config.toml
num_hidden_layers = 8
num_key_value_heads = 4
norm = "layernorm"
norm_eps = 1e-06
init = "normal"
init_std_down = 0.0515
lr_head = 0.00909
max_grad_norm = 2.0
schedule = "wsd"
z_loss = 1e-05
Each number is 500 + 40 x the weight over the matrix's rms, rounded and kept within 0 to 999. Layers, rows and columns count from 0. Numbers have three digits each.

# v: layer 2 attention value, 256x256, rms 0.029, rows 147-191, columns 0-63
# o: layer 2 attention output (transposed), 256x256, rms 0.0449, rows 147-191, columns 0-63
# q: layer 2 attention query, 256x256, rms 0.0401, rows 192-246, columns 0-63
# k: layer 2 attention key, 256x256, rms 0.0376, rows 192-246, columns 0-63
v147:496544474485422529521509458486531576564504565475509523501524485543486519542458509527515487502495483507522412424501476523483510466519512507552511477483454511489522508557522492505492546515530544
o147:479474535495499520491510529505476470468488488480467471488472474447499453511488450480513453541483511449473578538477518460510474535483485473480462499524552524526475506484452530508550454511465448
v148:435523560469462524470533430521497507501540509506524500531514541507493512540423538548476484407519512574540444450497523480486444479445507508485520490515519469509511523486439535497450443411499560
o148:557529512503499495522505537491516467478489490494476490478486456482507478454465447534505492579485499463461534530467476450500539498548497495485461514467536504527454524544521447469490507540521503
v149:452492493512498463555469477521542464545470488470535545449561479504429553532460504527499445598527430474465458420480454442437510509456555433473493531467539522565534465506528500499472488521478529
o149:509477486457483515475514530502433527495533520534498521496452466485518497496520499492477511485513589547508504534489524485478498499542487533495499515483520503464475549484518472525517531487531479
v150:446451449454460498500522521528464459459512516570469487529471524453545479476512470517489556520543486531499445489461590482457493504507429474524516494520463461496475524475534469512506518513514575
o150:515537508534540479542488499507517516471477445403492504465482504548483528510491523487517471433514505488489531502537451561485511462482506542526510517500482514478545498490516524468448504500482419
v151:469434458512490475501581495470489509467490448544478508457502454489516451493490533499420446507520541490516470533531508477476540504417534446511487443498491465500432443530489499502472510453502510
o151:564538528482519509527445540507510502472484496465512482511461519520529555515516474480465563495544413510500488515491470494480442495550466469516454534442494494472576478490547475487477480508472458
v152:542525467523523532495496479511507481545418536547454524463499496490480511499462556508438466503520541528511538455495432512542522506476545419496446482527539474456541443566433482467500460442551566
o152:457504540503432497487497526458558510466524479494506463519495500489484482477550431495525561531445465444478482542461522538501498523542504537462519462452500520519488503417518494538489511538513505
v153:500481471476526535514521509538476446516509506477504488536499494459497541517483518517454524435479470489510505502450526470469444536528513498516522551536521433545473565522556505482486479469526497
o153:486503519485483430530485519504547543493514512504499497440538528498453474539529451506545468532518527448454535472483518508502506491461512506483485462519482507501510483457472534525496466544497537
v154:464489534475455478552547476488524457469551521437517498507464523488480526483479495486527474529360509486442475481505501484548503489452492471538441477499527445501494579510491469466481451477508486
o154:543551465496570507511476517528490479505467543548483507469470503500499476538504499521489501478604471478527560514510466539458475477541501493482502530520508507509527461508470550456482521499495474
v155:543492569500516467446546520474473543469431512540486489455500517527459514470487519504491525461495536526523526505518494527521510508480484486508472511530509489463456528484493448502478486530522428
o155:512484488502451517525502504486560467535560515516513484538470495489530501501486532457500470525464466517476491522488511476472501510511526506500546472498497519484589477512479495484514534507531558
v156:429484530464511479501470505482436551449484432475499447547534473526511485526496525443538507505488487523484526426559548444501498568479522531502513471544458420508514520420533543497496489492486546
o156:531515475494457518487544489478538467542532513529511464461444527515477479516496499498483498520470475488509476524429486534477489493547519448480494495463514482508483509516495484495471503514498506
v157:524494539455469457496505497476499488458492525530536483479488480484530602488460469454478561470476474537509470517472513510492489559508514514533540541512498528491503548497489433576552491534472478
o157:485514400540518502525489502559525541498479482497487506505492533577464500510523550535492486506516495528512503489503505511510496455504489481486434478497459470493518466500530543497387508484507483
v158:498472497486502511566502469508506527450511416473534485492521509562482497446486464492523527515508478481506477549574511517503490528536489516520520535504566493493493486510482508530448472571470492
o158:500527498449497507421475535510454478532476538558468498510493480473516493510504551457477480501492510529512491487476486494488532496516501497457455461482488492520540494527447490477539536463495474
v159:492565454509524479438476490511478543544498515457476453515468523545507496593547518469486476539543478515443498524537519492469481499501490503530508478468521519460455537524509506523430496459490528
o159:520469484476459524521514528512530509466481501517496524513506482530487522487482493497499509487478484519528516517464503481513527521483494489471510469559493468574525439548523466511536517488549494
v160:443539470479447493478521507552489447509529469501536435513503490434541507483506530477499489456552518475570519465509529454439523537480527439511478485482514495505494516498458512437515511497559479
o160:513483555500517506505539501430480506519510475468475539511475507495471464505468438561550535508478500483476460477517502514552534499488527489509511531492474523450486493460533513559517528492487512
v161:517514454544471520504505504510475410503508528482554510424480529549512483471461476484523528497498468508550538458492417569497456465477507516486547472564495523449469470502518594521527521417534517
o161:460447486489478504453453505442524559556480478495487487499563515462490519498539481491489502541504548528446460531453550453527477545478499473514468540479517509516499503514467434529457480539506506
v162:481506505510523482478548487506557552500438499489497456481462492501538526508486476474483544489466498559488477486462493439450484529563531498546504575496576502477537531500467513496510556476458547
o162:484543512495508458489488483544535478486524519533500548492529493498484487518539515526497497499499473431509549509520520552531520466483493465482473461505493469522469496481494501497473428500508470
v163:493479515539535460446394492514513456451515493468532419444475500427467439532452517447483542446517476470487483514565516537444515535529497495465509491515498455469553523428542507458504515497501506
o163:495481473487470522508537528476460509510514441526477467510500506522506528489533491527529463541460533559509503510462516474505519494470483503509500496512524497489475537509498500520519496487474514
v164:414453422440429511492443508504491513479501503503489546536503503470498538531492557488529469495472504538534467511554459495504476510517499535535483472476532513438496473516501517480431524554529525
o164:553518558540513492484495504534491500538487468500496488506520488493537467457487482514505533525525518435494542505506521515491521509506508508454536530516560487547480530505482545534548470495454475
v165:552520429422485485513513495441537484517503473498488469506474571524499491453515579469470459395449504510526602445519502463498507542457528505449446444473482491487556500485556517460474417540489533
o165:453516528529463500504501491506497490484489469501487494457508480514488518507556447514518513520499466449477487523488524496499503491526457475522526481524516479497465500457455519536500498496433491
v166:527470498497579539554504473491525504544504537452469498449486439515522478455483539538538474551533525516495511508533464473505486532462505483545497503507528513519491527459486532443408473470510519
o166:490521530475488470478505540508473506425523510515515491527515491497483498499520489455490512518471535459516499466476560540485522478537498495479471447516510475503502477500476476540522465526483512
v167:518498547545468533452489489533450485484518464488573514532441469529481475464507474464575517504490479558518509493480486534485531502542444466516499507402500493469529460486530444496495482534517464
o167:476478485476502532516509525472522521546537508543470490495549473463481478516504475516506478489478526440494495522527518498519528511493562457440516479555515531506486534483452517530508496489540553
v168:462459503478492473470514528505517444576461526524466541581564533522472494549513501536460509528529558448531509551444447486482494482468513494490478503543492500451494498504501476520473503526524529
o168:533479535567512510504458474489466521482567462499551479470505445487498497456513476470536469511476474497476510499549509471517528503514522504505525494510491470512542460509520485520503481475532533
v169:423458527489536463509510476499480521484462511427471496509457522459506522480423552489492499500498541471492500488533533423518563434505506509477496502483525501497525484528456571481472468526505477
o169:527513490492471531439463509524548488532520508541537484503551509504468492520552470528535527537456526502487493489505478532512504524521531505497495455519533460529453519499483496546540481493488535
v170:471493533467456558522551488473494471484502536484465562478507481453492477538575505529521519502492485496483529463512469540496471474516493541521505547520483511449530512463474447529521529454532468
o170:555479412552531491525478508558515528529524494544539492515498510537500539501455498478511463491525454525526526546495506479496521545491503482480503486475522515523488476501506508517495506531482472
v171:487493464484538570444523563537465470445517511530503521476564515511530481487541458507524472442554497534496429476462460485518515508395505512504518447482466531453474481518509497506512471559517522
o171:526520468521498448476497445470509508506488501434460521529462511496440535475468564481476523537460507503547556529529437502536477488537480552513491555493458505507523503503477478538496501501502509
v172:472517526524520507465515511519477473375457503512504525454467536471465489509507521420476528517520505563463523538517514500538460531523483489433446557467579525523469519488455501430528484465503503
o172:535524460492492514550497509497533474556524469509498493524471462535535533502510511504513465439470504526519515521484504544473524504479533552548524506535490477460511461523489466490502508518514468
v173:518472482461508535454476449493506526472497500526462483525499508494515519486527454513466506533437477480525480478466515540521510446454543477451519453507465543544467527472496485490470501521486514
o173:490481480517493520558513456526505458525477496480513481462484522501479525533455518521487504439534469521499522494505500520483474555501490489557497536456480491455543463506510490519504488486553487
v174:516536505475486500488520493494417509410484524517505518496489549496453484452571517499538502483504490531516495567521520515530504547475419432481485444488484496491538495545461492472442517517477533
o174:484490510495534477527512496519560476538534486441509509527475505502492529540515491507476518506485513472515523481491467489501494484494545548524531513496476512497480492488500523508510505533520471
v175:506517487496494502427483515503497459513449491516500540461485455482499532531472515514453496510497502433452469541494496502496470518478522459499529532486519485491523543459521527438539566524485475
o175:474482488463487473535489511519524525467532507466500471473478475541503478491474496454501488459512502526500543462468536504492510498496467477510475485504475467502490485476494476485422449452528493
v176:519454455559484509449519505493485481518488491482518479481543436515518512497509491469518449448471480504479478502419500516448444439493544459531572472460488485510512472478482526451444538546561518
o176:470492535415525542493492490486521499528534530501531512494480473458447432514498497517523559558497499440524531483479482518568498521513469508467465509566498512495486540544497494519545458493493482
v177:505441504486469485483515521458520479501388493476506525464502503533514463538549459553505486431506511539454459512501474455520519484507448414499412501493500510508471564444491506536496469470489475
o177:515514512505558485454475477532479477500546519536472521510538465476445483436484547519446500566537495444543534484488501524459494495501519538511522488504480485530546451529503480504527491514520550
v178:483463476473489527478516497456501433495475535537527462488482529496496541489476462484467442507477492411508539502555525474452436412549475463512594519460484470501481481536507543508508524497466516
o178:495480505470491522449480527522515540481510487517498511517532493489488461498490512460496513510532522572484459471475493538507526539494488497511445490520449523488529522502459488519491512494493546
v179:472483524598457530487467419460477454520535496493561499457497492490455554493466488493450490477496515501497535475484507501557466504486509485473493483511526497453526529456502446488498446459538477
o179:509533451440546510501529523539506505456490447490475496490538529525511491503479518489566487564482490467497470497512500501472469477510445462516488484503474459466506479507543482514470486482460514
v180:528541462542442501504486458502526501502443513516512578522481524539521545532525497507490505524495492488454535448519480545504446463496460449466491554544498555526445500441522517485564494583486481
o180:459462502456505516482473490503497513486532502511530505459492481475491524503502532493471487507503473563508482566438496469487509511476521509555518502496445438458560468556500483508466501422509507
v181:505490465512590442481490500542549452491550543572528507559463492501470516460496498500513467519526540509487503510500506477454482454462514481462507452506457506439544457505517518532488484479455456
o181:517506520499445540478526512490513554502509449504508521488538500482469538508545511515485529495519516538500499499500538495523529509543489535506515548505493528535477509527469499514493533484522521
v182:520472536473488595523529537468460481509495515482516524513490447445551502487525446473490488489524465466548502539557521516456545536494506459513526526528459501421472535436506513519513516544500456
o182:531510512536522486453477436520472508523509492573495526474513492537527496512463518543486520472519494506506480466495534507520491488537498539520495544497550502511549504534522509446526477454492517
v183:555500518442549499537466524452508485523469481483451526512526458509538486425547502451477551495528502504532515430509540443494487493515539506575512507503413512500547499479515506491464489531530555
o183:475460493534461513434503503473494511468529514507496510496484492492454515533457489535456480549501535519484469524500430485477461490530472483443524472479483488496505476552510491503527514515446506
v184:535512498503494392478495460452538540513461498530534423455558550533461429545500483535395532480527506437445485474502475516513463463492497558489442552508489517491476504530521562476526507472413500
o184:491497520493453528512521540494494496504541525485513570486461490452593549467508517484516492525464468537524493484500522458469465511501505456492501479467529471526490483464428477473491519520537520
v185:483533492533553501537483422455555453497457521495548516553443487462457493505546507520502499526497458422508514463501496477517465548568510472499465457464472469508428488555515477510498474539510460
o185:526465517468467513453498555529453527512504502529495482494539514481519475507494513518449465470499536555508505479494531468468521480447547503487497485518524539477558435471502547500550513444501529
v186:499503556483479477513542464493513532522489507482482532480482561478498516522456513479504494450522451550476536505481495489497499517490512475485458431477485488570499473479491494467484598474479469
o186:541499456473480471480511540533494459462509497506482487487488474514529495465507489496463529540484509474490501484470448498479512517509492564568510520469484503499488516537525509546502452532501545
v187:521474444440525520547486511495466475567463503490524513514474498546453499487525509498503477518558483486499531534514539522433534476505481494536544503523449540483538537551545551486544459491522498
o187:436498530515512515518506507561534492475519513455458488479506496490505474534526486483509526500438497491468497463485511500520519532483489493489524505447501481497463475453488488522471484500501536
v188:504507547478533492409543547553504490447515444512436488501501500511524544562522505496523512589500508519508519502479507515556480500470516449511533523489554528422513543479476478486553579550499528
o188:452528509531507470575485460503493465533478523516541521505486494483494508485449513539516526495551463477500472494565517523528472467518504526521524498512474510488500495463501534472469450457487473
v189:457545494500550515535448502469518531556500450469478485479449499512516501499458540534464461516482382486528491587445477560482485543466470519441502537505434521535497508485514483489527511480482522
o189:481496489523471499522500540477532522501516487483505519498534543474510543515580476468524480455481531547482520469542567464514541474487504501524507458506526515465493510482506505556459513491535477
v190:498424534539597458535540497509515484517497511445505543539518497524452465518470469539466516505463521471580532514458450498560500511548541521537504557535461493517529532564510507485517527602505482
o190:568613539500434491482522504504482517495498526565519497472473502478561531461520548492497493490472503541488474497555524481479532478492524509455480448504541542522473491455456522469524522463484508
v191:510500517518527482457432495490509522494526496533485494477442545524504492440488507568499469506487452490559468505510502436472432515469528495445527562584485527519466524523458539530527483521503502
o191:497466518483490496522496510512440520483479474453504505506504479486488515554467477454525479451502486503449490472481479528498486487523481507547495462473453474500572510495555497522442493505506516
q192:496502522494505473547461472425477509517526484516513524464505494570519533453422507513552497458482516511575519528516613490526501440497508504522553488444422432534442515514438509474491540560484479
k192:498574519492560513533447491507440576440535469482486481485488508569501525488494452502503470478499493415516529505434523524492410492552535517458506508435458424467534501566524495551455518528514605
q193:435516539441560541493556474448509472480471446498450452497538503533439505485477465505516608459500460497538534549471547510530566499500503504519532502410494489474499557477484513526515489496563503
k193:499492434572508454472510517510521521535568536489533434471474538471497458554475531508490496464448532439457528491414510490540485538451486485489475475603475473556471574493496470537507534533468475
q194:534527479466486499413453470447523454528452497454524544477439503538485488487571470514499457532458486527539506522547498498531531488552482498501534529476505489551503513415434511567526442525495512
k194:526532493518450513552465490422511519530565489480555525473451485546470492476492504476510526519502501557509428460486472536451473526487510527554422521509507564534530454472488446482493535498476519
q195:489475553479545515493567459468476518472520497515491531508461451514492487565498510498478488526458478459475549492508486529506521511533485505488470463536517543504472539506501534486469542526512541
k195:561543545531520534491564420483496401418512499468519534575507459496450490562566460476480524469458552510502504471463564483491507465483515457495566515459484547434449530486493497504591537502558562
q196:513518537549440545459502531539468456481478459500438417523533521528501492465481517479509513482514511528485551506474520487527484446452513567466528509508530534526537454519478472492488541507561540
k196:428453472429558500498426499511608517521509482483476505559482496494480458502538493578505520433464539482522450535539512534432528474560479465499547464544550470467510511545558528494545469446461442
q197:517512471526445459479539479473450457475517494475504500510516512465528417538471510514497505489530517522481469461481429458492454592561466495508495493487498513481480511524526533492522461545529502
k197:480487452485548498534484506478518508529482485547550444480471527462499455532446483497496508530480507552524515497498530541531540489525474484468494491485487551470497451435511565458491474477531545
q198:476559505504476534472481503539546542469542511495578546505503482478500444459446519539487544488504475490540435476528530512429445522559531479469511447478518568494532479477531495511555521539506507
k198:492507490483500472455493519532520481534540439491525512548459491530567465520494532544562550553495483543484559525526433499464534551533442443519471502537518453574506576494522545513545546532520553
q199:549544495528498529490446541456438525497542491536513525495490426508409486507486461544496544463451503511530573534502523541509487485441472511456557428510450540516521525472509482519437541469433491
k199:547531476505479505502520526511477541451521526458527454521453534535469460525457536495530575458480506508579520487509504467445537455430523483500487484508465548463501473536493512516521449503475503
q200:486503501541495488484493438515571469562435573514467512490500548528484481596449554536530548539486512514476517531513493516496551525484495531458458509552548497522502462514541478455545449451537473
k200:515525501566459495549529472544460480552508506514548477485511421536503533506507464518508538513472538536596551521501548507504506475491532474554547490500483505498519470518502433544553518463542448
q201:533547521398445528537527519549461588489487510555526481585435497438455458524497491451475459493547500524553511497522500513460545498519450444521437516524511485513495488531495615451504486526439554
k201:498503479519492502512431469478540539491507501465506463516531534537554437533556479486488449407506561566520529513481492473534549475456489494555491510500504432508547514478501482495545473515440558
q202:521500565523451521480498478474469530512503496478473491477501494528566525514526466478501471410461421479488464484474491479475486524525431501507542524468505554500519537470464500530559528483460454
k202:525533491516477486421473572549465550532493489588496513488518477469509549445520470506454515424508435428522518465472541518449491502483500549512554504459456586549582529504568592498492553571441489
q203:465428486494526438527521476519592442476520474594442471584518485524486485470548487543525507473466534500515550569517479512494507442460497501512460577514517513495495511520521495517514476476528511
k203:466414510501539596501505522470483538484534470533491465580485511521470493505533530482524540537482503550491478539510507516537523570462500539514474495571516498518439462516518450495497509502450543
q204:530571534490463509496535482514462567520562587523478540480477454491528398570438472525492490443518525470489468456540561476459471461501537456488469472506523477477549531496522543545532548474542557
k204:517509426523445496540502462551512519572471548520543602415559439506543508538540480513446515546498519526532497494509503520500505527516478552466535431520517494495529484507483502421476530512498470
q205:490451472492440452528473497457458519506514472500551537483509454543508554519537539531505471519470468449471496474525511495495480524516533536546536489484431498476539564489484506436465527496550529
k205:492543551446510523507490452450448489529529549497504498495469490569448503467444516516511498513475483544455539472452483507449480517541493542498480494531499493498521428547522581573450550495477507
q206:535529475469541510522515525460513447533444500464487477431565519517516567500545490500534522542506553551530491608490476529490519470483571479492462527505456479493498440540514462469471546473491579
k206:525493496511488470467533513432505525551426437538465486478498512544489585461531426512477433491509517503463499570534447481529454484512577451483482511466491480474497581489497543517475525500516543
q207:492480492505457501496447457433487511468531516509478544495459487488482511526451479519567496477484510422509486486476522538558515462487524489481503478517461512527535512489436452525467516504468561
k207:513529501494505514488480498506526478473541433538504452524452567484498452483488504506502493455505459465521427524532468534438499511506569442446515473517488474468486487488507505419551517480521495
q208:502501484522526485467497517443491521550475510470524496493541461543534491481455517459459542502537481492527484557564471468571513501467488521499465520487532521470452531488491475500484455524474486
k208:470527485512495511549508493485505432524465457422501506462503519462521498490405521524538481508589504507482488465486490503516508482468523517536508513487547447464495482449561520550506478433554499
q209:498443522437570526525512477538521470486473482432521517437576560474534524483524506535463474476504550478526474517533475527461448490490473536535442481568505502442500450503592507562489528450516475
k209:445483595450465520514488520514497448567494490445562556502513538514520484470552473480482501488526516531481499535540496492545530461448532474528429547503470452467503536525516496509466550495524505
q210:501482412503482498488494508523488467454564480551528484425525519434515507451497496502495490473445520514487496502478492544490510509510479517490520457430516494461513501477470497493505523482518477
k210:550492481477545505563519515502543498513477493531558556531481499486514514401543475493514452445426515530462488467502468517493522480540448530493474512510491527543561499526466503545503526531506443
q211:513516483485503521478469473465489495485476472470435508491523510501492554491437537476439495480544450459461466449551493503454486522531460505495448499477540513527506541501472542495533506592526522
k211:540543513452535505502544498460536532470471490455497502551468511472549510538574487494495538530510466490494506536464495506417476498493491537465614471482457493555501525567553438509491445544487507
q212:476514490511504492481509516486443522534482485440473436509522525505482519516469496512495558490515499431537528472470502464478495454473521532466508504444546525431482492527563504533461471429471446
k212:504488563485502504490541460437511532530465547525525546550529507535513498504495520540445568493519452476472475483521447470470498509523483519513497549518554532458508565480543508548504551490440509
q213:466531461485528474512537585537470479549502478502511549499540496515494521485458488498551440549517500551520502441524503457520465517559500479499507499529495513463449467594502500542447537469528543
k213:502469521497513427509479500513547514530526509540472446495521503432483591519474565514508474518548485505509503493476540469508537494495537532519532465478473434509516514547462431558514508524488519
q214:498510446479515469423510492481476456498462497439519494488526455505541494517517506492557541524485547476477515494523510497521570487560447431472501486479530539491482544547491505539568526504533511
k214:463499448497531486470502476521504454527487512551494529447481410486500485535527496538550534435474524542524493500441460499500541429517505485509475495486484537529461523513515447519513507472493517
q215:564466512483467489484443573545513525512468519509491553495540529517518521480505532472486460435531560548515546448504394529405549557487563594451458463506500502540569449517500513511513420503505506
k215:492477515537502554513469480473529484509505499452472480430521558541549545493501506531478489467530609465533492484520458521504543570484503552488452485475486531467551447431546507534569467478448459
q216:497518434526482496482446518484467536489453529527518442480438429476475519561524495519415448471511452557497438459459512524451446529530501519535496492540497502498478509441449539492469562526419454
k216:487542534517510554447522538522448454467521475472546513549549548489490526469537558479493493491475484497478526513519499591493470480493510436453454503546453554498545426574516540521505495460505536
q217:455595510394546550449470559489477497514450511471473528469484441521507477474458473498430578466552479512461481505513505463412451481487459585545476490560485545459508500544475501453515483469484463
k217:504465545507519478516544505552467482525428504442508507577572450508493472511473514549491493490522547474490495545510522530452476502416453529494450549486508594485581516491494526496493424477497497
q218:552499491476544513545541537566503502479508503527474518502548523476513499547481511470483468492511505581503532470509486499521494511474537580507484502481513454510455489492457488546509542511532499
k218:487464487486490505535504526552570513480479435509521425547479548520465547469470547512498445521495523517480479511501507519491484606499510495558484477479497443519517528544492510467495510495527523
q219:529523526469469521535491458429450575455520559523495524488482413534502457501525412488512508519555493504517537501476561484506451498533544534519441537460497500489419492472469493487486509493472518
k219:499499501469512510555518512505418514533527535458504519494536530476469496535526496500516444487519528462454469502490505580455509516530463522441498494514531493487550428523529449556529476528488526
q220:438429495454547456510553508541568476566523411506511513494497548470473472501401534538512570497476488481534457532513467532481532486485485458487536510516519460475436465484510442561533499420537518
k220:453540529536523453489493485450493552481554511473564500446473480521467566494436517459474474541460459478513522564528496491491553469519503520546451502460475434497436497461466482549564464471449490
q221:541510468551470513472465520520550459482470489474509449529462492412472459514444591469527463524494457545471501493507525482472517482531516510520523575504519493527540388542476488442456520550490557
k221:510560527554452546490536470578571512463481496499468456453494513532488505450456490521488452547463559525503532541420518502511508499540458484406487464544546487509520429487481431523531498484513515
q222:529478532529519541541446486522465471538500454498499512555473534431498507491448538561476511498522452478489529481527452470497473528534498510505563520526534558480539498500490553524449515472509542
k222:519490505462468447469488530546525436564501505501487472485441501506499539481541480508510544508545451503545485524515493528522459494475480508488522495490534562534455473480518607538498504501445498
q223:489494545495546463516481478496490542502479502519545521498502524480549527458476486500527511472496397499523464453558483457512525497507456535503497457489441478546501557502485528573505530536486482
k223:557530496498472493455445497511449565441518489537530505546547504534471537452548390548496479548498469529486539478517501451502522404462495455517519492478440485524504499482567498525475521446500477
q224:501528543496503528464503468536530494504524459482496495422559532503451476461541563551539469533525463516495479543478475484519441486563531527527460497498529555498563462523488559527505491532456531
k224:530460482497497505508490454500469508563515462523507450497450431529513505505542564504520495544487461486513554516537492489495465524487481461457508516476584509512498501479512451495522419497499487
q225:559548434537494459529513466484487516484486509507499468548514509485581450451547502485474508516560515492469481503531464526561504520500515511499518492466508580512524539519508460552473530496482477
k225:450452464521444478484436587459539471487512440535525454513555497520562525478535518447541523519506552471486493516471421455492551505570517539507516416441588447483507490478454503499445461513521466
q226:506440477531567526494475547538534472453515483495534478506550457498528548463491506502505430477486513555461473494480439478507543502473481488457553456537509512515502471475529510479489495482488487
k226:543511548541444526472490478494497549461489432484478457507468473482508464457518459515481502426508472526515504540592493461478508459470536494492448511520502475525540543481510547483509523545503523
q227:496495485492495518461467459501472533499522515492495495486468443531536528481490507458563520479445466544474488554413542441535477542514487540510486443526493525446550500546470513561422539532458438
k227:473470486530530481523531521544491499497557431533473539525580494517458550509493512482493529472424469526454522550496437559474494519493510492544468523534481506512562477444504438484509535448472472
q228:505440524526519475480451518482546559491485477583448546454503524499510491479474539503462461482544562529511481515519479492485515526502489526511454510492546544530516508540595547435547497480502533
k228:522495456494507501462513607512471441545446468432513475522490507548555561459509434494567468479510506510512542574545431509492509465471495471472482493495516526551514515416526540432494549521534478
q229:509543479460474520463527465565512495524522563493459486499553485534477536455536465566486492488482485604518506427537508549474518477510555483454501508474480499544566470493443461531467542513516458
k229:464460471446460468478498497589478456457479495507493446514506528517452492394556512507452476520512456542525420467526436557532501515472479519472520480465510460487544475440500517563497487484520489
q230:522535495509537483480497504538477495506527512532515494533437495500553487458511524424394545511512498491497486557529545511513547485509489505535456496474512490471527450521474459504517534521518500
k230:439513529488471447496504475558483549508473490500492520549472510542533538587510448453524513528466460487472530511425538496426496478509471470517517455512484512473506479544419494555568578536536526
q231:541549512481461503524481521515447488490482513507491497511479544505522454607522476528486533481506517527520483377476485511501494493461499558521520508506477485500484541544544527489518491535498436
k231:507496464452465476485441542463530484550497570517509552449475454569521518467524463538500563413483480507474440460548497528502509426564430512527521515592506416506565559456560507457566513512544522
q232:548464502581503497519471541465475496476503504546549508559490452545527499518469501482530468437547529477493517503516540507447487518537526477503514499543518527479530558519495518534501511524388511
k232:528478455478501549495452494501463452466457522571433476483491425486504448479473473502532496510509503505539517479481425397552483537495562506523468526481542531523474504560591547526487486446461594
q233:594590488565449497484535523528490454487508480477427523487542509548507515539506500527530432520457537612493479436565493464438460510494503553433565480465524506510558497505421486500426570490512487
k233:567526522556489502486556478551543454506456497541481586507467517459552526476537545512510514470490499503551462479564474490462561473497506501452518471557509554497533545536539509479487542531540453
q234:497496492450505441467486465539467465507519425445411482491486487443506497476417486498481509470546491504506505440512491488473468517522506497514483513492465521475494495477482465483522477550486514
k234:486518510483571505510511502488462511521545474476515510518426461529471512534414519512482484496512489503415540489515503446448521537558453492491481471485455502487526490534502520517479522544501551
q235:507484531466507567487465534454515469455531479467527526510499513516537461477541470461556507496514523411464551556508490511534485573465511466447528546500482516600521572482527507439501496502535479
k235:500490529491482463475500495493544528521461513484510502539448491521523513488481546474544543511507533524428500572506480516463488449485492550496505495455463454529490501461470437477527484519449503
q236:540494453521493521547534571530551505496507462502480459419535486488523506495522523432485487520468511515466505460488492458496517496535506481551479509519506593482510485466544511605482465487480501
k236:534487475448479465533524511521543556453501524519512432484491472433566511480500479556494538483504460486537526514508506505449491497439500480486527507488437586493472520441492447549453559491526458
q237:518537504518523577544529515516523433490480591426440507521493545460472519564486488529522476408506560506504455463506496492510483512554522487470476465467531492461537465492522477511488468483472553
k237:567477463525499447557487471492505478473487513478447529464532512492497506498515479525490503488503464454490413457493436489402484495543509405505531409500545492483533526520556515409511510443568525
q238:410434517447455510462492456480487537563514530499492529529531460506517478501501553488506448547486523506489474513558418480477448510521536483494509478522509531467530474527467517521513481553505512
k238:449493550473497509507482472463527518433558528484532523526487485480438470447533452504526539499475523472435452536419405513510501483431447566433568516476537487515503541535486525485494486499439539
q239:518469437579540502491514446588501532515466486532555510492566463504496475509496514533488428495485560525571534537485508450506489474477548483518527563517571514503436529479485515510505511481550559
k239:476544492476537545559513494506541513493542481529495530589473481469536540515497492503472458544470479526546485488501487581568432535481551466523478425481443567468473527488581505538485490441508541
q240:488478499467458511521511475480495508497466527509521570534563516534496550486500466525548535483485490531481474488503483478530497418491499541486520476501535507563507480524545522484527498502479554
k240:466436491433521516448528486443498526544525468438501559476511502494504530480613452522525481482538455478527437517544494543519488471560469486537527526510555466512466523479493545452496518482469489
q241:557487526506516495450477470490501523502486488489527468531484536452506464475454467520457467502444454507526492459532441426497524469443515483479514505496518480480470510464553552534548523552446481
k241:491511463538517516518447521497462525444484504492524494593469513445494479512532524467515446494481440510498482459461485515510439499494527519539458470481480444481449489476491519547495500446516521
q242:416442523578523456556488467538496505419467521494423494479522516525473515500501521535489508466412511502492472567508446472535470502511521550481453510529528540535495487506525433522527474458539509
k242:493476490508501435489534440446538518496471433557527519509481506483515478489487481457526513504486455518505536550553454576498568502494474491459511471496513509513467501535516464472486497518564497
q243:517495476533519520467575601516542508474537501526472495519511539499461499465442548431578438488497470531446612511477546462485476568463517473499478497490558531473475502554467491497503507546504498
k243:550490560484515493503490485513550463505525475546414438491562431499457490437432544513513510456459485493473518508479526478519475508476450484496495522515522514437484515462532501556515516510531536
q244:476531532505476515511528539499452514450495594516482477506492582515501517506498473516545497467537501522494510507532556548508481521541521467536564460445477511435504491465479495489527440524441506
k244:486450525529488566543482534528499414514507500503528513495510503512507489502499542510486520519496518476509482530511476531473546526488529545543467465542537502549525474513553464478520525504587541
q245:497516457533530525495491496476481468427533471469448483488442421473468471474500560569513465535507421506485533464499540537497477476581575479515489553509481485527515493494470511449527432540480515
k245:473559487449490565589525584526489463534511512434444487578452543528437450494471497464541485510611438516432475494514581516492524514550466451527534468486536579553545492508503563498467485549500487
q246:479484475578457438443527457470548488509511517555482506506426516478499460475495495417502479551531485490462498505497502508538491488486498483533529529551527452464501527529538473486483513536427475
k246:485495514507473547517510471486511491520488541530497478472472486539510554474526456519506488569480495448486527448501514509487481431510495435500470553538534529505523465502474530473572495513435448